config = dict(
    norm_place='pre',
    rope_theta=10000.0,
    qk_norm=False,
    attn_scale=0.125,
    optimizer='adamw',
    final_lr_fraction=0.05,
    max_seq_len=512,
    train_tokens=429500000,
)
Each number is 500 + 25 x the weight over its row's rms, rounded and kept within 0 to 999. Layers, rows and columns count from 0. Numbers have three digits each. The size before them is the row's rms in percent of the matrix's.

# layer 3 MLP gate, 704x256, rms 0.0374, rows 219-269, columns 128-255
089:472472473488527540505521480474479490473530536527505516472538505488518497503506506507540515486499527499467513543485513451471486508493439524488486480457465514491476535476485515462502456547508492489494517493494489499474483472518479495514453489506501463527560487484493447486551512528534495536486544500513512532513486466510482530515516552557510496541490498521517481533510500485499476437507
100:512476472476462497515530467485469532540531518490496477539497481498442531508518471520542516535514484497514527545538496525492489507491467526526451493541486535494508511506437542496499474511514484490492501504472529531444477515498475426534502516520456479478502489471502511472515481449516486486507539508467513541501492464515472481518489493497478481474504474498499488484536517457509519520505
090:518479532480491500487455472509520481502485479514528475504484504516484507469505488520531490461479482526493491517519485500522537470488503503521491495507491541473532530454518461548487498494491488458479493480482515472508456518490471496510517529461517479470512501519499493519486473543497501498478513521513500511499531475490537446516512515476465509522506467493455479515500520505453487553498
094:464502478501533505503539524461507540524502502437553492489467502531490493495509494504500503490510453539504493478471514483496497478497484507489466521490457523470489507521505459478511513497514492506503506517531484512551528510470506500546484500503516495538511507494445480466494494517468451529489444464501495478537507501505511526535506507507437461544503439463469478573505481497493474499495
115:499535535497483486528485506525495489446468481556512508473496528469509476509522504497486506539533498531522498505478455532492516524517480490505491496483469523484498531519452541522523446543460519476499458477516538471514494484504534491496487481438507555498487498488499532486473527510497482479524479539521432462465473448454531439533516516495473493500514495517420474500492559572528519464524
122:502607504462516456460512484483434494528533464484509454536544466476493490492450510554484512517504512467520492480526490483498543507516498523513450527469475488534535471494488523502458524487496531481507507491527502531511519525473502499519482523458518523509521501512502501498486495525519473550462518484527518474484544514477513467489504497483478521499489502519471484480508465509471496503512
086:521510469499490519513519514515495493513525512514489544474460515517479537477477473482454510517463501524502526489530524491512495496502513506585531491502489542487504485503442481494501478487466504517479470481516525505478467494483494471509510548501509502517542502473529483463507470553506506472517514477540476514522487487471488522534511512510500488490432521485519491490518490541503495485432
088:494502469487560458536548430518489490485511495549482462511489488506469518497491534561479538480519487488504474491507502545475505467500471498554504488496533482462462467500501514515465503527509516524449485470503469495471486471549470493486488523464467502554484521482528501500518501513506530476511512492536519478449532455459512503528534501487501564503526500496480522504526504486506525470494
095:496520501483504477458491494486500507527499515524476501471492488517511517501510511465541514462496465492538492456507466514486521496505491490504461506455471500474522508483513480464481536515469542526555501504497480478464544472521525503530479481488474465522518522510505483506531488546517486509458523544505492514516472495485425490497449503508466543501506510479491506510500541500499487463462
052:480501487516503442465462522508504506507527487465532485491485463512500488442495457492439520494494556501514497503525519482527508477489493509502500497512495497520520517551517476538454527485531490532525550516505492479530471504534499504504510463468504481537520522490519485494470488503490486514503491470520483523489562518504492478491507516455491509559501481494483484502494489491527479511494
101:471497452461483478486511444506499533498545500524515504540482453532526532460511490520469479556519572516475498446496545514481472522500483484475485490491548521457512511508466539534457486487538470505463511488480447496502487505500479465474524508473531479517484496517512500527516524556465502495541498490502518461489516491556525512516499491502470503502519489556520472503499484522528559502469
098:522516455481508531486474477503541482545506506490472518483528517516542477502506516466478502472466490517499538528486456495473486533516528487485488475526465516540479511476499542512512531512544518536545502519519481475486511508490474530481452506509504494517493475472539489473446461454490491491472512496492479446461480550464515517488470508498451518548515524473479520481518507518505524499495
112:536470459481468519514465515499537511501513560513508472550514498478489501520503515467517469521491489492473528477470535496472442467495492516511513517513525476487490457485474561473515515554448465507502463524492500513457470518499459513496512523488479482519501481524488518492500490526505492481520497480533479527528499466555497498513478493496475517497484498497454515539488505477511495506456
098:508469496506471527543492483494475516521515491495518443544534496493480466475478524482484466531507541482525492507473522545522475498530486528484483510497546530480575556519470542492496531487471497524490479501494506497519472509518496479460499487457509476494489530501487538456494529506447506498516487467557516443487569516479501496486502510506506477508539509502468466489492473473492514490499
074:500497517484555474570507514518476473542527493489502499499448541517501500542499545480487487519540507513523497491506474471518506509500477513507533481511443508478543489454529468515482515519508489491517506506490524522503489493579541498476515513495498478498492529437483514470508526464520461509480510496542467508436486485501546497537480529510562492540509530505486476462517533542482505527526
090:495516531481502516501516538502459486481502506506524536523470528506511478452515511491537519520496547519538490467517508514476495537515531489510486527477501547484482507531524493473518482567480459465493510487497490475479508483490538440475441504483531476465500477499483480486542450507455475497531514530498510474505529516519508552487462523515502493476486511475500487448476504529513493491448
091:483510500479511507493493523483494486490484451480479453523495499483477470489483491491506544521498441486514508516485458522497504561461488522545520478459480475486527465514520474471517484493512468456521490494516520483522516498491515541485528495456493492530518500525532511504543526489494549465491529483540490528482527464512447484459484499497492519528492474528509505537499493483506505492541
104:449499532502502479509491515476498485477473515516490472516515502505522486485476473453507519503489517474582492468489457508535506532544453535490512502481525490471502544519519519525495504506521514487514525498526542483521511530511511537528491530506510498510486470508475475529508500495502474513508488498504538498517522513540492536493528536482490538471495462499434456496458527493508530488500
090:462523495490466447539478515504506528482471510475482474496476454514474502524488518495458542501467472482539499504504514493526536515555501540497527505522512528535510505535480436497514473464476441463495452493521483506504512452495499477504475472468468483504471457488480558471513459539494504484475512488543508473517542484469521493526491474477535548525536506469436472537501490520477531475493
093:493525533510453528494480487469488515507561520508514529522510465482531523477518521514459500528523503453477498509528511500553485520524476512535539467463487479502522490497482463509497513479449487483516504495511453484499494487547545503486469482435498497470524483519545482502501496534555494528488518500524504564491481464461517492498517518515511542529499517516521495520470528474548507516511
086:520477518512515475463477501503453518474494505457431515496453484515529500480515544472514496463481500512503502446526478472488503555509513472470524478536517483513512522503525487518481484520495485477539521497483503516469537516504530537482491492484534461496494489511485498499500457544533527502489482502483478468460539540535511561493531500502506508484512504430481488490462488530497469483494
107:526506474473484499529536509462459504515519486507467516539497519495492506498457532476488519481482510506504452521526500504472520520489458464493501520477532462500461490493514522500512506522496484471449466491492552534511517474516505521512463538522486465500516535496590484542529464498526491502458520501499496487487488508491521509499496541512579530518526520497484521495501493525461497477488
112:510510534525470523535526536472528497523541497538524537510549465475528492483545473483462513518482514477519516452509529516493478486544424545454472505494510518531566502509464524501527508524521527512528516526513498485486510501516519445501458479483525457521524507514495477524543535485479489487496492489512510511519512476516503526535443518515501480537519481482473455510490519483517508478532
115:539524473474528511467486468552528468489499501465468535491501474493485498501512469494517493506488490514456540516487449458488492533508536498477529497537502481526483484478508514462441490500464520494543490513482481541476511524479464515489508514520487531502511487486537506469463487510552511505506482468490527493525531528515491540477532470486505495472474559525512529475510466491513511528496
095:487537448518475467477476518512514474453514473495467462521467488527495471492484459478506483492437501516519484487524462454484520516500507493463492460532458477538542503447536475494458475493503512526488520508498527501475504529448482529584527509483474534537447460496482480521431494510509482479496490530449511472480481492519494480493483472484497470537505512513453543488509505502529508496508
089:443482509480467458517502492453533515505496473539548500466472467561489549510451509525517497505481517528538490504497475480494481522487524490525489478465531520473525517515539485519518480530474512521461472542494519486538497506522499480548530501488545502501493528516509461547496484529521480478467523490482507491499488462500486533521509510484472506508492477480491414518468503462506499484497
091:499505494504486482501525472441504505505526560505480515520522514492488511499514528474528497539516498501491444431526490520489503560519514505476498486485511499490497472514507495533490553525473518513452441498518490485521503490531510481502500524475492490479487491514504504541510481538529499505487550523491531511490523477479542486512514492475533533484486517506495545464513497526487546537458
106:495500486484484491487473449517472486502462511534546490512530537460474514476493506511491467514511472534509500500501495489481468525498508453546509519461511496493517465539489577501525504496519493533491509453484496527524528493521456476432443497527517471545470534528472445501511478526502506466451462483507532506513491477522465508498474500516484482538472508527485488500488527494500444521517
122:560536453454537487487506463555465492491513487488438499489504482503456503517471519532498506517482492514471540532509455472474517532509533486510489538518494498512524490466477525504442492507467509519534506509521500516481511542477467496496491507501506526533484518463539519478469473512521510515496507468506509498497506498509503496486528473486534500479477562508490532444513462471473551545503
105:514495512489528514493458506522525538506472462499494459544479456527487501546506513492518465527505488486513481507520516491472520492518468541499445488490531494503502484509483529502541499496515543518504481531548501515542476452538513487589490509527497539533471511522487531494543468501487510458546498449512511476497516498502522479544486542495518508526518480501478503529501476528516492490511
098:483533561462483521492481518513473492534497484486500482503521498454467488501496521481520497546450471502502489511491488464484536467497506515473538503500460521515514491498497494527498461495451447513499461494490488539456497507490497494484514496424467484499501493484486516454489501519492458453522474476508482503510491460497501490504470525509501525536535462483484489504502498516492461479453
078:497492480491526488470514485488495498497511530519459517511452555542506465527550523509497489467525497510495499498492507430482484514492495500527471499497511473489487482515479510490528517504517508445466523501514465512503527496521491524535498477550501516490486535486472502502466500511509495423480515531479514519498556503495484505505508506488530497504483497514486471498468545485501463489547
108:480516484488514500513458528501507459508501510506530461493449490525542482483484517485485544506537512513469492550490537504491514458525529528499499529478505512468471480523487499488519503500505514502528503495502499449538496478483498521468485526504573498465448521526477527496522449491470489487508508471499523459495507492461556505513500498502510503534553484531479477491473503543488525457525
129:454514509499471489527493517427469512532521448510554479512523499518522500526499481507494494516489522484584488517497471561505539531480502515573465496483491525516541550499509524502522499492477480484468464516490536480513475495499503496496497524512502496497505515496465500532541549501476528503529498532597507510486566485535487476541474477479509507508503460516486506491468518521545475466539
113:505457474470500468465485543511497526486509518489515452516519514496496494532492559498505510485513538436512531519516495458489489490547480544519489523486513454512475477473493542515526559519476526540494499542454479491491456486493490499500507521499482484531537498482505495519498466522509500535446517500506542502487527479531512506475476481483508494484498518488478510548517517452476461500512
096:487494541516486454492500541481529475442475508496470554548481520516542480492497560499507533476512501524492545516524524491518475517546463562504519510484462545466498441498496483521534529474505498476478479514506503468510468500492542490489501449527523516478481496480507504496516503483519504487493490503533506486549496473511534498504488526465500535481475491463515509529496507510464510525504
115:499491537509498505588509501468496515467523477480514497560541468485491475514523501508502457541452506478522491493515509520525509507499470514508472498462532509531548491511511509503508497491517473460477505504533518521454492475522533481502507558490552463515484517482450483529520520476508511536512509504534518466522508489500505485529472502527501511514490489489479486491516497453482483455497
114:471535446486486498478479524511506530547529512493481528476517532496480504504466518446546519484471492514504502553513469522482501528546504500514510541507486521503490547510493515512496493512480453516489509464531468508516495524489519494523498486550500477474539501489521466483530532454496464484512510512500476485512472493476487487479536488508505515481536541447506493481462452505448534488475
099:484482505520493487538492545499509538502458501547493501526489500520513493477492544502483502484484458478498481462507518472485467456440415489525490543454485485482472502496448508482525499489495537459481494524518545468505491474503472526523517485497496520467491504519459455496541452485507486521504472516505496487509477495500496514559455492514511503474512499474473549482529513537493472495506
095:475508451487511492503476492504515533525518481511526482519502528534484549524493583500442481455484494505471456514482505493541514529492508494505512520496488484500449490470477495500504505484515533484527508521476478473495464517534469470474498487516515517496484529459536479498509489444501452486492464465482457461498465491529488484548489473508455472508464507442517490486490508526467483497498
103:534509547521532540479496528518518480519501553456539535513508493462524461511538484514529524567493518464498494472528505510501527474518513540536519498519483429453519487526462496478528506472501470509487500481481512505496505491481514475467518468531524484483515470488487512493541466481489491471520469506516503492533484481513493473560443517503497515501495500478534532462478496481498459507497
092:486503518505496548509453514519482526539491506518463495469520526487465530543518488487450474480515498503461512480500540514499488486474488486503485467517487500510490519504463504499506482476507492512475482493492457519505493491563488492472562541471481521430509531488449507486504544495486477508489509529490470523511482502489489466510496519500476489511508516478483466471539525521548488502475
097:492524485482475476479485450487497466473454519492461494543441534525531451524468529497533516488509526505474513484492498472484488430503524551510526522467536503512456469468500447514497490514463513469510500480515481546523477508532481501484474481465502496521463535486506497514465476517524492475508444471571506464539476498499494439510496532495530512550516531454447511523475486533490528470496
079:488483508488521435472497539474510510499520504465501467469476483522504451463529490484507508498536496468513460474497509458494498488497468540484501514514501463433506524487481512509498510527505528467527462528524515483554509483461475492493521484515488543452458512520513491552464497459465470455482474471479503517458486495475462498500515504510512523499468501459507502493512496479509454481492
072:489514484482495468530490517495498498483491485502471455467467492501507493523490485481494517501510453516575491484468474439509490465506523506489478437475431493552445504448458518525498489490513517474534484483475500436476500501587517519531544509454477498452444476464525516500471495480514494486514521475479485531463474498473488499506457491475503536558521483507468489498505512502506501497530
091:453510517517527521530539504482502466495484513553500530467482519486516474526527465519487528539521544497480524537490477500501494524519508524497516498470479511493464517452489521504505489488505516510501503514426522486497532521478474494507540535484502495500501460499528509519521522496515539523481458547464486509467499477512538495519491481508441508530453553502477488471463522466471526497529
095:477521484496462483475469425473459475492484522483492494533530476535536475500497543527503524512531510493487486502490469498502514524541473536527469472461492511489511547542477525493492489553510513488509514524510488462507465527491475505478465489504580476493510511492506497520539504502505458479484538463500519529462513491472508447502511519500495481523484479501524516490511474491519518512488
091:490549472430492508518490485501466523478517515519507492464473489535463526502496539466500540498466503491501500517485484493518519499489501475508475527495527507456492523472496524507483474523497488513496516472520468508524529523485519468467496502470551527559499510433504445510493496482472544493521477511488499489485490503521474511492501466542489535460524466488486490470493517530514511514514
087:498529478480513491521489457561523489475517474466511486527510505515489500527481472497538511486493491558474480509489494482498500491494520492532506592522458500496498510491483487538470530482478490536470444502486504551481478515432527508506521453527464506528522473483531487491462499528468515503488481520458490493541462521501500521504545450501487506455517542498504512501471483513463492518485
100:481506518496493530492522504450478548501471496525496479517491470449475543505488551483506458524516533483518440481492500522488526506476496466538500476512510491494483514491477513504464473488505469518455494489516548524511507498509490490533533551500492486514516513510511482500499505528522485510525495486471535537475468514545531447500504495495512496480493486500450474499481477483531499507478
126:487517523517479493474530546493529537504460522491480491478483463493531511547536541537524530481513506472565496533506517516549506518514487547538483488514463489430534531558487518497522507473492522545507483496497523466514506461535467524494484480523536519474500485501487479497551498493531493490521481539498525469500495540460463486532426499463514502498491462471519504527498467478487477520534